Part of a small language model's weights.
Training: a variant of Muon for these matrices, 141M tokens, 8951 steps.
Each number is 200 + 40 x the weight over its row's rms, rounded and kept within 0 to 999. Layers, rows and columns count from 0. The size before them is the row's rms in percent of the matrix's.

# q: layer 5 attention query, 128x128, rms 0.216, rows 120-127, columns 0-127
# k: layer 5 attention key, 128x128, rms 0.21, rows 120-127, columns 0-127
# v: layer 5 attention value, 128x128, rms 0.261, rows 64-82, columns 0-127
# o: layer 5 attention output (transposed), 128x128, rms 0.323, rows 64-82, columns 0-127
q120,095,171,235,181,282,254,219,210,170,175,176,171,197,173,172,148,191,212,198,153,195,218,170,171,256,189,239,236,198,153,242,190,207,271,101,222,181,184,263,237,214,209,205,168,242,235,205,180,253,249,187,140,230,150,174,207,172,221,168,172,170,231,187,230,267,285,161,208,175,194,128,192,134,185,186,172,169,200,256,221,233,297,237,211,256,187,240,102,265,269,202,287,200,187,222,214,170,190,219,189,263,200,208,223,203,208,142,208,174,186,232,222,196,191,248,137,222,212,122,259,207,270,182,231,221,231,232,86,162
k120,096,242,170,129,237,214,213,259,222,147,225,225,134,211,257,169,176,110,216,226,180,293,124,227,203,219,188,200,188,204,161,182,190,181,204,164,126,177,227,261,183,207,251,181,217,190,235,127,207,163,216,230,217,200,143,144,231,147,135,187,249,215,196,221,191,249,165,202,125,139,148,215,129,200,144,135,189,195,265,241,205,216,238,189,260,204,288,159,216,183,163,239,143,214,214,272,177,188,152,216,227,180,203,251,252,231,183,188,199,173,216,216,215,227,228,227,235,251,141,304,271,249,200,204,207,261,208,164,223
q121,084,212,110,228,265,175,263,189,156,162,222,185,192,248,190,165,212,203,185,193,158,208,169,207,286,228,239,208,144,179,111,203,199,213,208,209,180,269,237,224,223,193,191,179,212,194,228,208,150,164,230,186,232,220,120,172,218,171,223,242,200,166,252,255,234,274,150,169,269,184,218,192,229,152,205,175,176,269,168,181,163,164,168,201,219,150,254,255,134,215,125,187,175,83,207,191,188,196,194,217,233,169,224,147,130,228,111,188,258,162,183,199,128,256,201,263,166,229,192,253,223,164,139,229,173,263,256,226,163
k121,087,224,175,238,240,249,214,246,162,317,141,221,170,195,179,107,197,203,175,181,124,212,156,230,221,185,203,157,193,221,227,187,215,191,171,175,194,248,252,199,211,213,197,201,257,160,145,257,169,203,199,234,188,208,192,207,96,167,204,238,321,162,195,268,216,234,98,220,235,218,171,130,223,126,231,265,217,285,194,243,202,289,198,190,164,188,256,171,177,159,137,223,146,146,211,170,225,160,171,192,237,187,207,173,187,269,216,163,209,191,174,233,210,192,227,224,187,259,264,229,184,137,233,205,223,192,197,198,233
q122,096,153,182,234,177,233,225,191,185,228,159,170,276,134,217,190,243,120,273,256,196,213,202,202,232,293,165,174,218,227,184,196,170,202,303,172,155,201,208,155,203,272,194,194,194,236,201,191,198,174,223,298,240,244,250,234,126,132,217,228,161,194,140,266,206,167,181,235,230,230,233,175,200,250,227,207,257,229,220,214,174,235,234,237,195,174,203,207,262,117,121,235,170,233,194,196,177,231,300,196,181,209,173,200,181,242,252,212,200,162,220,242,236,235,160,180,214,141,152,201,162,224,154,227,124,181,268,123,207
k122,110,245,168,223,205,208,242,248,216,223,197,137,276,115,269,193,229,187,192,251,215,211,135,248,214,223,211,198,104,217,170,203,154,274,284,172,191,168,209,152,197,239,194,196,193,286,222,114,193,197,155,220,147,267,236,240,173,138,216,180,248,256,104,250,234,194,184,198,252,196,218,193,206,221,171,151,191,189,199,244,237,254,236,249,222,208,165,205,187,186,145,246,198,251,203,204,208,204,298,139,179,172,249,127,216,187,227,221,153,183,254,225,206,239,207,218,202,189,162,292,139,215,217,232,214,184,234,138,223
q123,095,205,167,215,264,144,195,179,180,273,233,192,254,146,169,209,231,146,149,198,186,126,198,206,184,254,247,258,179,227,252,208,204,234,246,231,148,197,180,194,185,188,236,179,209,191,200,174,223,234,171,162,195,186,205,185,137,157,308,160,222,218,171,197,213,184,141,196,147,139,242,177,181,98,189,173,130,122,223,217,248,182,128,223,230,229,190,244,265,247,231,204,193,171,224,265,254,178,148,204,135,138,196,173,198,146,149,208,206,275,185,204,204,207,241,222,156,193,144,210,167,179,249,145,107,251,142,249,244
k123,105,199,158,227,279,173,134,160,179,255,190,180,221,180,186,247,262,210,160,200,170,128,230,224,195,222,155,146,182,248,144,208,179,164,269,198,148,259,244,180,253,187,246,131,159,283,185,172,166,170,195,166,265,172,198,234,116,211,224,153,215,222,158,251,154,222,188,204,177,133,240,195,185,146,194,206,180,155,231,156,247,198,180,240,204,220,213,178,147,284,255,273,278,182,262,217,185,215,241,257,172,196,194,171,249,192,154,193,241,217,218,197,243,216,259,217,169,246,153,197,167,234,162,140,142,155,163,250,274
q124,104,240,179,183,166,210,159,147,206,180,219,169,129,196,207,181,182,215,246,178,142,188,180,179,254,229,226,268,200,192,185,222,194,176,182,152,148,202,239,218,192,154,147,198,179,167,172,211,85,143,202,188,243,99,266,266,240,111,199,159,170,207,215,167,203,213,227,207,160,168,187,167,234,257,176,141,196,209,188,140,238,165,203,201,213,273,213,240,248,124,181,139,125,150,152,216,213,196,226,227,169,160,204,124,234,238,200,194,152,189,210,100,213,133,142,190,134,176,265,237,184,200,250,244,230,264,245,200,230
k124,093,166,236,232,198,185,181,227,174,210,200,137,194,239,182,232,156,235,187,173,184,271,163,216,232,217,176,266,210,170,189,265,181,193,134,163,140,228,282,192,192,189,200,150,211,216,203,276,205,269,217,201,149,196,220,233,310,131,123,113,196,232,199,155,211,203,202,295,220,272,204,189,203,164,195,157,191,226,288,147,235,179,198,207,228,244,240,233,153,134,200,154,187,202,131,169,120,191,214,187,217,232,225,190,190,184,200,184,180,159,119,176,269,174,195,262,117,192,257,254,255,222,202,208,150,209,173,162,179
q125,094,127,193,137,267,172,116,172,179,191,260,221,244,176,180,177,176,210,158,274,204,178,243,211,211,141,207,151,283,117,229,137,222,171,215,208,220,209,230,185,188,185,146,170,216,198,180,214,196,252,136,220,199,256,172,227,251,208,175,157,172,246,181,199,174,152,272,163,200,252,170,220,270,256,170,191,218,192,227,163,172,211,196,282,203,145,214,185,116,188,241,196,170,207,178,306,162,218,204,149,241,217,168,238,210,223,231,162,165,253,187,227,157,221,219,258,175,267,174,187,241,310,161,279,175,210,240,210,210
k125,095,190,250,136,213,195,147,158,247,177,212,175,262,148,137,178,186,192,246,256,184,239,180,209,166,158,220,226,241,199,216,82,191,203,219,191,244,201,256,216,173,246,230,188,165,224,137,152,232,260,229,221,173,112,226,219,187,214,207,140,175,193,171,159,227,140,317,164,184,184,184,216,255,267,181,138,200,220,202,176,192,219,179,244,217,151,192,211,239,132,244,156,169,152,238,240,133,268,231,150,278,225,165,223,239,199,201,246,179,261,166,125,176,247,253,223,178,218,198,133,241,241,148,180,168,211,208,218,171
q126,119,198,217,241,199,167,176,216,248,273,264,176,141,262,203,150,204,260,231,153,139,153,139,196,246,190,191,180,214,195,225,188,207,182,192,216,244,261,196,168,227,179,215,151,192,214,164,146,194,272,149,225,237,193,192,295,181,200,227,153,232,146,226,130,193,169,169,197,185,178,108,143,188,213,175,248,215,178,143,159,233,194,205,84,231,246,189,174,215,251,209,228,227,112,280,253,213,211,162,212,245,234,250,254,253,190,198,245,169,187,167,163,206,138,193,246,274,263,203,278,212,209,243,160,174,167,182,188,236
k126,093,285,213,243,226,225,188,179,221,235,242,171,189,256,186,135,205,238,199,157,208,178,244,224,214,153,201,211,229,211,198,159,186,156,249,253,197,241,245,141,179,236,179,196,169,242,166,261,175,195,217,214,280,178,123,231,179,179,184,125,171,118,175,196,183,196,188,230,178,141,190,123,239,184,211,191,200,216,262,136,161,249,206,257,168,219,224,204,242,211,153,202,195,113,288,250,167,209,100,179,224,188,170,202,261,217,80,134,230,221,138,176,256,212,216,260,161,260,242,236,185,242,216,207,157,162,192,199,224
q127,099,169,209,270,225,248,177,172,197,223,154,163,138,204,236,181,214,228,189,124,170,249,252,248,230,195,204,215,251,178,188,229,214,143,188,222,175,199,170,196,255,210,219,242,285,226,154,170,285,160,196,158,126,197,147,166,178,222,226,211,264,196,232,209,224,236,127,216,153,202,126,235,145,168,195,167,202,164,143,186,164,223,180,207,203,232,310,230,197,188,208,221,173,210,171,204,308,193,211,298,132,182,196,206,191,227,224,163,127,113,249,215,226,241,220,195,220,216,240,203,271,161,183,193,172,114,258,251,211
k127,132,168,223,276,221,260,203,164,187,226,154,156,157,203,251,144,223,180,202,200,196,262,227,209,195,210,192,247,243,264,179,199,244,195,230,208,110,186,143,196,248,209,221,194,276,155,226,152,190,189,164,197,182,196,167,106,246,182,206,247,198,267,224,277,218,236,147,172,185,272,143,184,159,164,168,214,272,218,149,214,118,200,208,209,203,216,228,204,227,151,174,296,154,191,221,130,276,177,191,312,150,156,218,180,180,268,203,193,212,151,186,259,172,232,241,155,168,235,241,178,236,161,239,191,166,192,257,223,209
v64,105,162,171,187,203,171,166,217,168,182,226,212,123,197,181,231,225,226,244,216,253,288,212,216,260,151,139,232,221,163,154,208,113,191,138,183,261,228,166,165,203,196,116,200,217,257,256,243,129,284,257,252,197,168,247,149,96,122,220,172,220,204,254,210,215,187,193,206,164,213,235,224,256,174,202,209,188,177,211,243,161,221,216,170,246,230,246,257,224,229,268,257,188,197,183,137,209,208,212,193,195,159,208,184,259,261,98,245,163,184,217,228,238,263,248,147,176,161,227,223,219,233,167,205,184,188,134,200,191
o64,095,196,171,247,183,234,225,220,231,150,199,178,255,179,192,160,204,166,180,270,197,250,204,222,188,220,223,213,221,229,197,196,258,220,213,215,169,122,144,166,231,138,185,235,229,325,187,167,166,242,210,292,270,207,239,156,205,205,212,215,180,234,162,144,219,136,231,225,240,148,149,215,221,125,138,127,156,145,236,208,214,154,194,147,129,194,158,133,233,164,181,237,190,213,196,185,158,245,164,91,239,218,181,195,221,212,207,219,254,232,227,211,222,209,179,161,199,251,172,304,229,220,244,143,238,263,199,162,160
v65,136,236,183,201,186,138,191,191,146,214,228,191,178,240,234,204,252,229,188,189,184,151,146,254,235,289,208,177,241,174,212,164,171,230,180,185,221,241,165,202,271,207,198,245,174,250,120,215,257,218,218,249,181,185,152,223,198,182,263,261,139,195,110,278,225,228,204,190,148,168,245,154,149,252,139,183,160,229,188,259,208,238,221,202,262,215,123,227,231,213,144,154,180,251,185,249,176,176,187,284,170,231,221,323,226,212,235,257,170,176,174,148,258,141,219,210,177,245,166,213,153,181,199,171,180,200,266,250,220
o65,103,140,180,187,186,212,276,187,274,185,244,243,215,224,233,193,211,149,249,216,221,181,261,131,168,155,244,217,252,128,209,175,204,213,223,195,182,232,186,243,246,141,142,198,260,183,197,122,171,268,131,180,203,238,169,194,195,273,136,193,224,256,288,132,183,226,130,218,187,227,211,201,221,171,215,215,213,222,224,194,252,147,242,184,196,156,164,177,187,223,198,87,192,192,146,207,239,164,246,219,184,234,217,215,257,204,227,172,183,239,204,190,199,293,138,154,253,246,178,113,170,219,164,247,164,253,210,232,145
v66,125,104,170,246,223,164,236,94,141,214,271,216,194,149,216,189,217,197,164,154,181,203,235,145,187,253,157,277,242,155,209,178,150,183,169,191,246,236,182,259,175,263,190,245,245,243,258,186,322,188,209,205,143,206,137,219,165,224,199,166,153,234,166,195,219,242,173,194,173,196,174,221,185,171,172,258,189,184,226,193,212,290,219,216,163,175,213,156,232,234,274,246,136,180,165,215,195,210,197,159,128,238,210,223,217,194,149,223,139,241,260,208,175,188,204,282,235,129,272,190,162,203,161,262,184,194,201,198,211
o66,102,182,204,187,236,125,258,175,222,167,206,244,152,216,123,267,266,291,217,221,185,183,228,234,173,193,145,142,139,161,260,249,195,204,211,186,195,193,179,206,196,172,152,196,164,209,235,266,163,149,273,234,244,206,227,212,232,139,166,239,199,178,161,193,248,170,201,230,250,252,242,152,268,180,276,209,224,127,232,219,181,161,210,183,166,286,113,222,123,220,199,185,258,172,128,182,138,185,220,195,213,242,264,209,197,147,211,182,238,214,201,244,190,170,197,218,182,163,232,150,202,187,233,136,183,209,160,138,119
v67,118,231,184,141,189,223,249,147,206,199,240,139,237,182,176,285,148,237,153,200,264,223,255,212,231,125,203,142,268,228,195,234,258,195,206,171,118,225,216,181,167,193,218,182,171,222,226,215,264,163,200,191,191,193,209,230,231,172,148,282,368,188,204,194,255,160,166,210,189,209,263,195,265,214,166,206,222,198,187,194,126,206,223,313,258,201,206,205,213,221,139,171,240,208,214,175,168,229,251,204,185,209,186,247,236,217,197,263,215,255,224,235,235,193,198,197,166,212,213,261,239,206,278,183,266,200,159,221,158
o67,113,227,235,230,185,272,222,249,167,198,157,205,170,267,192,180,222,163,253,155,126,179,163,139,259,194,207,239,266,244,259,193,139,153,206,209,154,298,254,131,171,216,230,210,149,205,108,198,181,211,188,205,227,213,199,137,147,175,153,181,229,189,263,280,213,177,174,149,301,193,144,231,177,201,161,245,195,160,228,127,161,210,188,228,193,242,241,217,210,194,234,195,197,201,222,199,182,258,184,125,174,211,251,211,220,191,134,225,281,224,200,132,154,181,188,137,221,170,150,150,212,151,200,166,141,193,207,246,206
v68,120,167,243,215,188,220,135,235,221,154,184,235,188,224,178,113,156,189,237,165,220,199,238,207,175,104,223,136,149,204,180,279,232,183,254,215,208,167,206,205,269,195,177,150,248,177,263,100,163,256,217,140,241,173,199,304,191,183,229,134,118,173,226,197,209,166,226,187,197,151,195,182,250,239,187,244,231,224,96,208,223,205,219,272,130,252,233,231,166,208,159,212,234,230,126,279,189,205,236,202,147,172,207,214,239,206,188,191,193,205,234,186,173,145,147,252,215,177,165,196,252,221,169,167,277,196,214,186,205
o68,102,206,167,180,207,138,269,182,150,289,125,179,172,154,243,260,200,169,212,191,179,162,169,145,298,158,168,204,169,198,199,190,228,133,170,230,195,225,193,222,204,203,233,177,224,199,172,143,172,190,187,193,190,195,165,191,251,187,185,235,247,160,188,185,217,177,149,202,188,155,184,142,199,212,204,134,242,262,243,256,267,228,122,232,239,193,193,203,120,189,214,189,251,136,206,263,225,177,179,267,242,171,167,160,183,293,138,177,227,178,255,214,126,116,247,201,156,181,191,229,202,152,176,299,141,168,182,166,244
v69,128,204,240,145,146,238,194,138,186,277,209,241,179,190,177,237,254,200,160,169,183,198,176,219,175,161,234,223,162,220,235,173,178,173,180,147,194,236,191,161,262,153,268,312,194,186,146,161,199,198,216,198,174,147,190,256,255,151,245,146,175,264,183,185,130,171,198,204,185,205,236,240,223,183,135,220,187,244,180,221,165,224,268,87,172,276,238,261,185,169,190,222,171,217,187,177,219,238,179,215,217,171,134,185,217,289,215,241,190,246,215,216,229,118,184,215,208,253,137,172,182,200,190,117,249,96,207,181,217
o69,111,217,154,170,216,193,211,241,212,193,231,254,274,162,185,167,185,223,218,210,186,234,130,237,235,206,248,142,143,87,217,168,198,212,217,207,171,219,216,247,222,247,151,245,184,212,169,167,238,224,170,179,169,262,171,292,164,222,199,291,263,129,136,176,207,211,191,165,247,203,183,170,261,180,223,234,183,209,270,210,291,229,172,226,134,193,187,233,205,183,195,184,170,147,246,266,198,178,187,134,247,247,199,130,211,165,136,187,249,151,205,258,238,232,229,159,187,218,183,196,213,245,185,222,265,307,154,168,183
v70,116,238,197,203,197,242,167,189,304,253,246,129,158,170,179,252,241,258,207,192,198,205,185,256,219,177,192,137,213,169,151,278,189,243,210,246,209,205,217,245,216,170,194,219,186,222,159,165,176,232,200,181,215,261,162,204,201,209,222,161,261,171,228,208,278,231,229,170,217,178,166,238,187,131,191,119,140,181,119,226,213,242,164,182,177,216,147,219,162,228,176,206,209,205,221,243,160,197,175,198,85,238,239,281,165,208,154,243,230,206,219,211,141,210,205,190,255,247,246,199,220,149,133,233,206,219,326,284,155
o70,098,234,189,168,192,258,262,255,219,206,190,213,219,150,200,263,176,198,277,220,205,246,214,197,185,186,218,233,169,241,228,219,208,169,243,230,213,167,128,289,214,161,212,238,116,264,220,209,205,172,181,195,150,209,267,158,281,147,198,159,194,193,267,296,150,202,211,214,136,166,181,190,167,177,163,261,155,126,237,234,248,179,249,214,183,203,321,246,176,207,220,142,171,228,179,197,229,172,244,212,113,188,199,241,189,180,179,171,246,193,260,209,239,201,199,235,206,239,221,199,233,190,259,287,150,276,225,179,234
v71,137,195,209,201,277,201,197,193,203,217,167,148,263,212,244,219,138,121,191,251,120,177,232,279,171,215,169,256,219,255,200,219,194,200,135,282,203,153,224,268,139,215,180,264,211,175,81,225,205,226,211,192,160,145,209,173,224,179,225,247,218,281,149,170,170,198,125,215,198,184,200,196,206,202,161,272,178,174,239,216,158,244,236,239,140,220,204,224,205,219,235,191,241,255,194,221,196,210,136,134,237,193,264,302,152,147,164,188,194,242,202,248,181,169,238,172,151,188,219,223,122,175,131,191,219,175,191,186,203
o71,099,186,199,208,194,254,231,250,243,189,150,161,165,178,184,158,197,254,214,211,129,184,218,177,244,182,331,183,236,231,211,178,133,211,176,218,204,167,162,177,235,280,177,212,193,239,200,211,168,210,120,233,214,221,224,99,163,194,150,180,248,198,192,256,255,210,219,222,178,175,228,133,171,242,219,237,231,209,174,225,189,176,225,120,127,193,180,217,163,99,158,164,150,135,152,224,247,177,204,148,252,262,204,166,220,249,235,194,143,256,151,166,217,222,175,251,142,177,266,221,214,214,270,242,242,212,249,240,196
v72,115,250,226,129,159,180,151,148,168,151,208,236,159,170,224,160,196,243,192,272,188,228,217,277,265,224,148,233,247,119,269,174,199,165,258,98,192,236,152,177,208,205,196,206,167,173,186,173,86,153,181,194,207,257,180,192,194,166,248,199,280,229,189,162,232,228,250,186,174,148,190,215,230,252,143,253,279,279,216,242,205,198,205,229,167,244,167,148,192,203,204,164,144,258,221,257,264,236,163,143,146,151,208,225,176,210,194,165,214,163,195,217,197,193,143,186,193,187,185,229,177,211,141,181,242,185,232,264,233
o72,106,177,274,244,227,243,224,208,189,232,183,187,236,160,241,193,275,199,142,199,160,206,213,178,173,181,249,247,180,195,260,204,174,184,188,241,109,224,186,200,223,216,286,186,146,197,185,150,205,106,207,228,222,236,175,129,178,160,193,231,214,219,250,184,142,266,191,159,202,220,176,111,156,218,231,226,190,185,144,95,206,226,174,90,247,275,211,182,240,246,209,185,288,258,145,181,222,207,168,226,235,238,151,201,201,184,189,170,211,133,225,216,177,220,168,227,143,151,255,173,211,220,142,190,253,206,243,127,189
v73,118,196,199,141,194,233,216,251,192,221,159,226,234,287,325,137,226,208,218,154,220,225,219,228,230,183,177,154,165,194,154,242,240,260,194,145,214,222,173,146,143,200,293,202,182,259,174,179,287,241,279,225,178,220,162,234,208,179,228,166,147,200,201,198,202,196,223,247,232,161,259,163,197,191,235,298,257,182,245,240,235,157,166,235,228,150,200,255,202,205,214,188,190,212,179,195,217,185,152,191,161,190,185,167,214,236,220,210,210,188,128,215,110,271,229,207,145,208,166,221,168,251,235,139,242,128,145,147,253
o73,100,209,194,190,214,236,181,214,156,199,222,189,193,202,161,232,171,254,196,147,177,186,137,206,181,165,215,189,194,173,181,123,182,145,157,188,243,214,194,137,210,174,172,149,206,189,144,163,215,204,220,229,262,128,199,157,191,286,186,181,262,166,197,124,225,290,131,193,311,273,215,258,231,141,185,178,188,142,203,212,171,225,215,187,188,151,285,191,208,202,168,215,170,182,221,182,112,178,239,200,166,222,228,251,211,222,170,113,201,178,140,224,217,254,111,186,152,150,171,242,218,300,157,182,213,245,234,259,215
v74,141,138,221,164,174,208,157,231,213,261,210,245,179,156,225,122,238,219,170,321,197,233,137,146,230,121,138,164,225,185,235,179,210,132,209,209,234,162,256,127,208,165,164,219,282,204,216,225,170,187,167,217,219,212,210,221,218,146,226,182,224,168,183,218,207,213,248,215,173,241,175,260,224,204,183,260,243,184,204,184,214,212,214,234,197,194,153,143,206,226,255,210,149,258,148,183,163,245,165,243,270,190,165,195,251,180,191,157,229,192,160,75,279,172,172,218,146,205,156,164,221,227,253,227,245,209,252,177,286
o74,110,268,135,256,261,174,231,230,262,172,229,209,223,223,233,141,214,305,149,166,233,182,194,174,134,233,128,166,175,213,196,262,204,240,231,196,227,202,115,178,215,202,152,208,189,154,138,211,244,173,200,115,163,238,273,209,194,131,243,165,264,181,134,177,231,215,161,168,238,161,245,137,187,137,244,156,194,161,217,199,223,251,223,182,233,155,250,175,217,231,226,168,231,223,210,223,305,185,204,193,178,173,183,184,207,258,222,189,195,238,226,169,144,174,180,163,227,191,174,264,124,195,252,129,243,210,150,208,193
v75,117,212,253,156,205,180,246,213,178,270,211,200,114,195,223,191,277,199,156,130,178,155,130,155,244,249,161,184,186,219,228,225,249,199,186,151,186,225,124,180,158,213,223,195,156,136,160,168,158,200,230,243,173,218,165,273,207,230,219,202,109,180,232,211,225,202,211,151,192,173,206,214,260,172,183,175,197,223,158,170,200,176,269,189,122,230,177,201,277,198,238,240,190,260,168,204,108,202,193,141,193,145,213,181,171,246,275,196,254,166,91,186,185,218,268,201,241,190,204,237,151,192,215,128,152,246,242,224,267
o75,092,192,171,194,250,218,234,211,233,155,184,178,198,159,197,160,214,262,128,212,210,267,279,204,188,175,257,192,187,136,211,200,222,177,198,197,81,219,142,244,232,186,176,188,282,188,241,212,151,139,234,239,166,168,173,157,242,163,239,202,273,176,222,285,204,286,175,169,233,243,205,249,133,278,165,156,194,155,208,245,195,192,186,211,263,157,202,185,174,209,242,203,203,239,129,198,206,166,212,134,162,167,231,210,144,203,187,232,152,219,183,214,215,163,240,77,205,207,138,148,228,224,153,189,231,190,161,213,131
v76,124,217,187,209,215,152,200,256,182,220,223,212,238,206,172,202,197,232,136,275,197,182,228,143,172,180,181,199,213,253,260,218,263,235,169,113,206,320,181,190,190,190,192,234,211,183,148,234,195,123,181,223,217,183,150,233,202,260,172,162,173,195,175,143,218,206,210,231,217,214,246,195,198,207,134,174,205,222,253,144,178,155,225,231,152,302,280,233,131,121,233,194,205,261,201,207,145,252,206,229,173,174,220,263,208,130,234,194,252,106,262,269,255,247,219,231,194,257,157,201,188,208,232,237,214,261,245,176,175
o76,106,209,157,210,255,173,199,263,229,245,242,242,226,199,235,208,131,253,269,203,236,132,169,176,183,138,198,189,168,196,215,188,128,204,257,228,183,185,177,189,222,280,200,207,211,233,248,100,198,178,147,214,177,172,173,164,236,228,149,206,197,180,193,115,180,233,111,186,161,144,190,247,230,172,243,172,233,214,121,229,215,159,173,238,226,220,122,117,277,162,244,242,159,212,173,215,254,160,296,251,170,243,242,205,226,195,163,189,181,261,224,164,222,200,243,213,138,184,194,252,214,247,167,154,231,232,205,154,241
v77,124,210,215,146,182,189,228,185,180,211,161,229,198,228,223,130,217,216,180,242,224,190,180,175,177,182,192,151,249,232,202,215,270,212,193,160,195,153,144,193,176,175,224,143,135,160,172,215,165,181,225,220,214,182,207,220,199,237,168,164,209,320,188,156,213,194,225,206,210,182,151,133,191,182,248,142,218,267,212,246,265,170,182,246,192,145,157,205,167,190,151,227,113,176,210,134,114,103,208,247,208,171,213,157,211,79,198,171,307,232,205,164,186,250,176,209,207,138,247,165,157,196,246,211,211,216,155,281,275
o77,100,168,215,161,223,219,151,209,182,183,264,150,206,250,179,226,234,198,198,197,184,137,154,137,189,220,167,243,159,149,136,230,214,257,189,204,251,238,143,217,190,237,278,198,218,208,261,181,211,235,247,220,80,248,190,157,183,145,230,242,243,157,241,227,194,166,213,152,203,258,174,283,170,161,181,203,234,239,229,161,183,259,269,214,256,286,267,195,205,193,119,182,159,236,186,168,235,229,261,171,172,254,259,223,234,211,172,175,141,137,126,208,192,203,174,198,257,179,205,237,215,252,198,209,279,210,245,221,174
v78,114,167,195,212,256,255,196,176,207,285,178,177,260,227,193,216,258,212,284,129,200,167,233,238,202,187,268,213,169,161,199,188,146,167,199,162,198,165,174,246,208,212,229,219,234,208,182,209,240,169,239,259,210,276,195,239,213,168,207,192,146,151,241,123,263,193,172,159,189,200,202,195,175,195,241,172,206,264,163,173,193,195,97,160,231,190,239,222,300,202,218,245,256,203,257,190,205,257,170,152,103,254,261,169,150,251,204,207,187,153,114,231,232,153,248,220,133,182,148,234,220,240,256,203,267,173,187,209,230
o78,093,178,220,155,205,251,216,109,213,167,234,251,93,251,201,230,211,208,231,190,233,182,165,216,195,134,220,209,209,178,241,186,222,137,137,138,249,210,189,252,106,168,246,220,164,214,203,187,227,224,148,237,184,170,201,154,300,181,151,193,198,250,163,205,208,184,252,245,157,209,196,233,259,251,216,159,157,179,269,158,204,179,217,212,158,191,174,213,185,136,249,177,199,161,189,181,186,163,231,216,186,170,328,173,196,171,149,188,205,221,247,243,161,168,235,241,212,174,182,165,263,243,223,250,210,208,283,285,132
v79,104,162,234,236,219,150,174,170,116,189,272,247,225,115,224,262,168,95,147,205,220,252,166,228,257,224,208,241,181,261,216,205,216,142,201,189,185,209,191,246,218,168,242,256,205,115,177,232,121,235,213,224,204,151,181,202,214,156,265,227,154,146,222,209,161,167,149,153,179,170,127,191,239,187,185,159,162,112,166,280,186,189,215,198,237,229,202,204,211,214,170,169,280,152,175,193,185,216,204,184,169,212,190,217,123,207,199,181,153,229,243,278,249,134,146,172,180,181,236,210,132,235,248,241,149,184,219,215,215
o79,095,281,260,176,154,183,253,263,201,221,180,208,226,274,201,198,154,202,179,190,137,236,234,167,245,222,209,185,241,212,164,218,192,195,175,167,214,193,183,237,157,146,133,150,227,159,209,134,163,232,213,127,176,264,174,150,146,175,188,180,225,145,138,222,236,172,196,210,267,209,213,256,173,194,210,177,275,192,274,181,151,122,174,165,199,242,173,233,216,248,224,251,170,264,160,167,177,236,193,174,265,265,187,228,189,194,233,201,160,208,289,188,180,220,303,155,194,175,186,187,208,136,251,203,209,180,255,89,174
v80,114,166,219,270,308,192,226,203,212,177,209,229,211,172,213,198,170,279,197,117,206,184,165,147,222,148,194,209,207,213,96,186,248,174,338,201,260,233,178,264,231,221,190,243,165,163,270,177,254,176,151,182,203,224,223,192,140,120,209,209,209,161,214,157,218,216,257,178,218,294,178,180,208,154,179,237,115,240,200,220,143,173,170,151,213,191,171,265,238,233,225,212,230,232,169,261,177,257,222,156,265,226,245,177,191,189,233,209,158,187,169,274,186,217,150,209,211,266,204,235,215,220,181,201,167,181,178,176,215
o80,108,200,161,191,205,137,165,192,261,204,184,263,174,186,176,231,233,168,151,207,175,230,164,276,218,244,121,189,217,239,195,252,133,204,169,99,163,229,224,135,223,144,183,168,244,232,232,171,182,197,154,197,199,215,181,260,139,178,173,223,189,260,116,188,280,191,159,215,187,167,199,220,138,234,213,165,139,211,191,182,171,195,192,196,197,195,259,191,210,231,204,187,209,117,186,195,208,210,137,221,237,283,302,196,186,106,197,309,204,206,221,164,221,223,250,221,182,117,193,156,269,143,226,171,195,180,239,161,183
v81,131,134,162,267,168,248,154,255,261,209,176,184,210,204,150,156,236,160,245,216,261,102,226,236,201,184,214,231,224,220,119,222,169,188,200,218,176,160,243,176,181,208,198,207,194,275,248,197,166,203,186,182,167,116,158,191,225,240,244,220,259,110,174,203,221,197,219,214,225,201,259,187,198,201,235,166,131,177,252,187,217,285,241,220,252,205,188,211,193,234,212,225,208,243,180,184,228,155,105,200,179,261,126,239,180,183,240,207,217,149,263,244,181,176,180,160,220,186,218,192,271,254,268,253,280,181,251,176,114
o81,103,201,146,212,206,176,218,226,107,280,193,123,195,194,221,184,149,171,206,179,220,190,282,178,226,271,148,141,194,154,238,193,241,208,152,163,239,244,216,211,199,214,245,173,159,262,225,226,251,212,176,171,159,179,183,219,186,169,180,186,221,253,197,157,188,155,194,199,158,149,79,218,207,144,239,219,136,238,174,190,122,158,183,199,98,196,170,213,300,129,222,194,278,169,201,188,166,222,169,181,127,147,160,203,272,227,169,159,151,167,227,147,230,162,167,195,246,208,245,153,175,168,214,224,241,203,195,204,213
v82,115,196,211,178,235,183,207,118,185,234,176,213,222,224,176,176,166,275,192,218,208,238,168,159,178,183,209,140,153,217,160,178,187,146,220,239,143,208,265,261,183,209,196,236,220,213,154,177,269,236,186,134,150,219,165,214,212,130,230,112,207,282,263,183,186,187,134,199,244,217,116,240,242,191,204,296,235,202,202,219,232,222,270,266,234,237,209,188,189,202,236,226,312,206,183,237,197,242,229,157,255,269,196,257,214,143,140,263,159,254,193,235,218,193,228,131,230,255,203,191,136,219,172,209,196,193,218,155,149
o82,103,199,161,169,117,226,198,234,160,242,212,236,174,253,142,163,156,174,195,168,159,236,150,163,200,225,218,184,233,226,184,251,253,153,191,153,225,220,151,196,195,173,223,243,200,241,182,167,168,182,208,264,182,226,248,187,199,191,230,197,207,157,211,216,149,217,215,182,245,221,234,115,236,136,176,242,191,151,96,140,212,159,161,197,173,236,238,202,129,194,247,141,246,149,238,237,201,213,147,204,146,273,188,233,144,173,239,186,265,122,195,149,280,215,278,271,180,169,294,109,178,217,173,206,225,174,191,202,225